Weights of a small transformer language model: rotary positions, a variant of SOAP for these matrices.
Each number is 128 + 24 x the weight over its row's rms, rounded and kept within 0 to 255. Layers, rows and columns count from 0. Numbers have three digits each. The size before them is the row's rms in percent of the matrix's.

# layer 6 MLP gate, 384x192, rms 0.132, rows 282-383, columns 96-143
096:122124130103121114131143143141120135172151168128103165163117103130160144139155129115082132117086172084142145108164101104107131140111155115163128
098:093119134132108123116130136154109134143131153122151077140109110105170120099131109112109142097155114159121095123117097119148104101125125107129132
103:145078121148114091162172153102147132138099148161163144149118118133107157111130123167167109181140145146114117127148138123131142110129123138111121
096:150115143088128089065129165123102140151169166139094125135134106100114156134109133169102134138116123120136122109132143135087130131099169127126124
105:150128130094139128119188139115105132091135109128107135117133098101158122116128115139121151146112160121135144095160146117097115134151106131150108
096:148110131107153096128119174072118121100170113123141112143160162140145140109118091126158088127091121104110135114126159121120068154122110162107128
104:144140138149151177068134134140170098126088103120135134126107129090108160161139164090125151144138155117162093134149153132125113156165140137121136
101:089171163099165108121129107103136165152146081110129164133117181136138158137071125134115095129131108153151160135102182172118156145129159138160124
097:135116140120149125145166104097153135132130045139121121162168122119151106152114109140122132101085090130122138152114106085119137126098160164107150
096:129113112135161132124135133104119165138111139125139119133101130159165165160156123109115111061125151114141069108116146121091077115155136118151121
093:143142138144179162086138176119133124120112146081133150128139136168128120142121180130150186107139131131135151120096111144121120100119122103097080
119:093168146140125121104080170171204140098102104141101109130114109115114102166174136113124128163144191096149129098107131092104096125189130137101100
109:114131157191122199094108095113145107121165120111148104153119175105103118133133116134113100108143162154133126127133131114092153171140079133105121
107:129107157138126138130123103115119197151155178123103098150117142111116156142111149156152120114093113117129113091123092112107150134138135173155096
098:142110122133145136096154121127113115144101140125160155126090083131099104196127132107114140142114175186145133140075152128100141138124133100109140
091:146160115131083087121099107081139121126131112131129144165129103135121161159137160101152141100096150104158168130164113128131152181095141121126114
091:116131175106139152115127135167106141104051127135158098137135104069140092142132139128084145101114118106081074100136154111091113147083111158149128
092:132088125105154139056150121139089117157114110179092145109161121111183140120113093129130148105129129178086150120134137125143085151143154135162098
107:133104139116149152098148095132140152159126145121156137114146111113098109125122161144150142110145097162154153128119091125133132135160084173104105
105:136106121108067128159112139147101103131192120108145093140137153109133178139158102141132150116106128056139126085093115143142110123120126123146111
109:147106129132148097118128109161129134128150144145139118131101073134115135116115119170104107107096141136128164087132163075084120091123152222155137
100:154102125162132127139100134074100139128120091161091180130155143141097104137135180094144132146109117144159114113153120123101199148105143130111151
103:119094116128130105145162123133079126104110134119113150140114120188109122104134093132090112112130110170124149103178141103101122170141183166082086
104:142149126148155142150112156124131170154127136129112127119112136103120142123100154094142089083127084149130088177151159117132136114147139121135098
093:143126115147109112108153124102129138109070141137150140140139123132121140137131137138151132130135125088147100072142115181108086123117117168127115
111:127104122126163123151094094129127152114153100162118117175139136129169137115157153194147117132120121152116094132135124149143128105150099144102138
097:139133112136150173125114148083140165097136146140143129142079134098128154105146112149104114114097112143135146117098135115074091150109133104111106
097:166138128096119146136117127100186147105117114100148155144148165178159109107143117165153164126174150095153126139153151111121112142129157123147130
101:162110140123125139098114125084131124115123129113136155107166122100112117157118148152129101143152106133136124136119126074132162171130136103159117
104:122141090134118087158090128089129119142130137139164119126131124113134067153126155143171133147137137157142121106095107150135116116105098135126139
102:143084146143146152110133142120092161101154128147108150095113164136108158142123154189132115107130119143131129101087131139125130150102143089107109
099:072141091133134079108140145117091110111105142162088135130147125108123172161111127144168126121068154136138082104146167129131131120156146148115166
102:096083153149128115103155172138142131169154093114145096116135112116097143154129120146137137082144114170133140104136147137124138074141116097089097
116:166154137073107128145151147098147112122110135109139148144084132156149098130131142135140118130122091147168082112144100101126175107149103117141124
108:151107146134109094107131103164136150113170136098092119140131113106120126147188118164134101122120144148144111142121202142162109126122144150131094
105:157099143120128119129131079115153129143092135122152110158131160133132153071129158132119099119135156131135097123134111122131128129093121164163158
111:096132139163136150123126148149124125119140140125140111146122144106132111140102167142137098147133095142173133120113110092124175135138156162137146
093:110158141157123154101149149156156146133123089147141158120141133149074161087133150141121088096148124134146113157154115163156151074132115147149103
093:149139118155138135126084134144122151124137114123154119116146105138119110140193141126123132115161154124082090128126115130138106084154171118120154
092:130136153059090125107129140130139129099121093151127112126133114159149111104128134140120071108171118118065102139135158124124099144118112117142096
106:112128106142156124118099145127184130138128088142136148150133139165111111087123126128166106169095131100105105141183141147140139184138133161088133
105:116126103118083110135125168109156147121148119103102106115134124110094170127146164152126114122142105130160164116158145129101077128097170150158119
095:127130124095172135109138104167148112149123132110149139108117154126088146127114121176100113113082149086142093132142105141129137156160184125142107
104:125150143135180122127125106187120109127156143108158159159123133143120107146135147102131160116118128115102074125114116078144142164093103155110137
096:117107125122161142129117135146148108125183110153135147105141124129131117143144149136132133141107153143132145103178104154094098118117119153122158
118:111134160131118102138124125084137163131114134094193111174141160149149117149085149110135144161065115132121112107158145134067140123115135122113140
126:142146124153153108132188156079160186129166086115078091169130127139173117159164127074118098142111148111097124124102074166106173111127142141162118
106:109115108164116129117133139095119135150109110110111106124118162113130145119123133173110112116148154173135133163166129125129123122129130072137132
093:070147114103107088144166140093123147117089090089146138155109139121121135134147111086106144134126142112144115128138100110133144150104093155111141
095:146112138100134127140107187054119163121141141121153090122104127156114132142134128126098134140134107155148160129173151120107156133122126133111148
097:129149104173125132102123165172181133102099118165130064155143126124134131155160127122109113159179128146145157102122111189151083147131107142134149
099:109184125115119154144142090118118111105155087128134101094127127171145115129137164149138132140114133143132160129133146169137098129149123148147129
109:151139187110102165165151135143150158147131132119159138177131102147137106105135123193138168098186126144124110125106086131067105143110106146140138
097:126149141134154102140136121133175132094134084093117131179140115174137097097127155149109140145123131167177157110086159128083159148130113145112127
095:080154121109159141126121133113097124114145089124151174148142154156124140127094172105146065130093112134121132093139108099125138153155169170101104
105:121051134140095162193153127163086078113121153119167172139139153130112109124137129170129093157112109136135125144103147121111155118131093100120128
102:114133115143082116123158114175139107103112064134104154147068122139139137100137143160111139135121143129156146114123139157068102118144155139143114
100:140119147153146116115084128127121106150180086097147108141111127148161133106150109128167162123153129126153134109149138172123092116126097120134086
104:127141114103135122114106158124159138133126148148131153161134157100152130139101124142138132095129127117127157083204150087138137140121119079101135
099:119154119108160164123152136139159131111123119155121123125122108094139139122091079141137099123113129123177121176114112153134133157114144139134067
097:134141191135137118105173137103128155111078128141159144074157109150113094130146115128160134109172139182118128127134130112099139147152106129124123
091:099113173144136079111135126108113178102072107143162129106145144123115104174141165110155163121146117193100145118129152117104119101146116106154101
099:168167150131120150146154091111136108120115119158141097113131156112117150161171173118096135097108094146144131131137154134121095097143101123150080
110:149121101162099102132136127104105116126111098154132149112115158128105121145136177091149114142144099152136091129128108112133132129117115104088176
106:132105109144140113121106131130124115114091104177095147106116148104144102152132186166103122137162077185126093155125109097117153118141136122121110
109:133131145123115116140124189143156110139099128116129143123118104090149131116094107149103125141144107128142156151112145097126105137133112110081122
095:081129136095101097116152099170148129100142125138092143131171154124195140123137149142127111146137143134134183141115099160133133088111152165150128
103:131141122164141142126124139156110119107134134148138156151106164141119133157127116144141149176140127087151165069126079107086115160105092103104132
109:136114133126117139098129128132131140155137120098169148134115152098134160111139118123126130112176120126124103173104149146120099081127129119061093
096:125144105130121141085113152120139117132132120131122137133143171095152119146111126121172138174108117132138122148116166180105121158143145139124129
103:159114117126146094153114140137143111107149140146131151139141143118119108095126099109127151135128119144152154161096134124117178101168124137064120
094:155101148137100119141129112095132128121149103090168086167134149138153127159113132161116118100134106201138149093091100150136092115162090135119164
100:143123124132100145141105142118131131107144103101127127144154098139118150089141161084104126120113134097141185116111099146154130149129108124107110
102:111113127150179123171091104137075146119129094103175159155129145129106096100126163120142129167164140148132134137105115117127135130120132147131146
100:113129148112162128101124102116151163123096103135113116154115145113151169142114144176109136064120095144167151124145151138147093141111148140046117
094:159163121143099084100161145102147141126117184129054125116133136106107153126111153185139114129145084117141136126152101141120149142104124116117138
097:144130128124086100107136133135104138165128081147096140128161130114151097109135120136135134115156107156158121131081126148073047167150132152116122
092:181079145171171143151156113099136122121120130139105144136072135102130103135122160113138105118119113082152164092176150157152152144139119108124142
094:139129109126131131145136106129089107107135142150150106123133094157089157154140135104105130122114140095141146158111139181130140131164147132130142
106:090133166170130114123131183131116123103124147124149139100109184098108111113138093126158124123131182136174129104107161155099111107149068114121096
091:144093136131125134142116126118156110108117177109124171103121149125134112072109122153141115093119160117138179093148147165123135141145155172118164
090:128079144122084171179137128120109148080152120137169120125086150108171139161160145147131103119137112104147136104105101107117122124093101151133125
102:176136125125137123119193139150115186108133153123138173134150145106142138107114131111166123105129157153137096110140119148119146126152120169115089
104:117130134138124146118115138126141120120157157080147131195142137093131156125146160132117110137161113148115127116133159132129128122092082133120153
088:139137130144111128165145164097133120095142088129165138126126136148101123134102116134125150120092140094137123114131152124121076135127141115100113
093:136156153099149140148145140116175148107124111088146115144172117130121095128098102147135112176129121147136156117154177123129128107157134151136138
101:163158128079143118122148144149151162102097102138127085160157108133152134126083128111168062162111133124135151131117117150136122125146142156123166
098:113121106137106126148141101166142119133124099127164135156087141142130103119156157106107121095108089154182115123113162140141103161122148108145133
097:130113141152130153103139115134130142137135104150148143131117073084134135145099140154128131150128092156128092133182088122126132099154130158110163
104:140102110115146128125111118091111079106137142092132130125124109148140126137123097119164130194096153110139138114124151165124139145122136159152123
112:087142119162124163100110136160112114100157116133148133122072146123112159133153126114099106146142168140142139138115193132114146152116097142145121
108:106113138121177150129120151136129077107076129136120099136124137137178140110154134133118190104135145134139166088140114157123115178113147153140121
097:077129123105158126068113172113122145126152117095135152112131133154150112135151151114147084140146109122142112141133114137134096138156105125125141
094:155096094164181134109138147130109113111115137110107123096147159089121143115152124151107151125136112139147077114147117081129167135117133135156128
089:175153134094121115079138134152168139126098124108126104120135112137148114141129117140165106107124155106144135099104115089136100127139123130181112
117:108184115158173062146125111093116154132104110113128169117150107171091095137124137204124118132096139098158121121123130147152147140117128152105145
098:132128139114184162161135134150138130161117130114123147115121121107170131150141131120106103115094125139150159182149095143107121115120154134139087
096:151140169100157144136144173135135143091112100128117123156110130132155119145121131129128164109134139149117142112147109111082182117123129102088107
088:134136107127133113142118126158196158112148112143172123130123113106099110119152139147145070113151125150190155148115172117110156137111122161129127
100:158116115115116134117117115102092161133085148131110119157089077112155124128084127104119129083138164134096123106150154120116124106132094135110085
100:106121105140126132127141133117108149129100154124123139118097160109082081156144126173156124119112080092143083161162139087092128152145149132109124
098:083130158149067130131183146105134150120128180106137147095163144127165128171125126116100139118122146150148081108133093144142127081120146162116126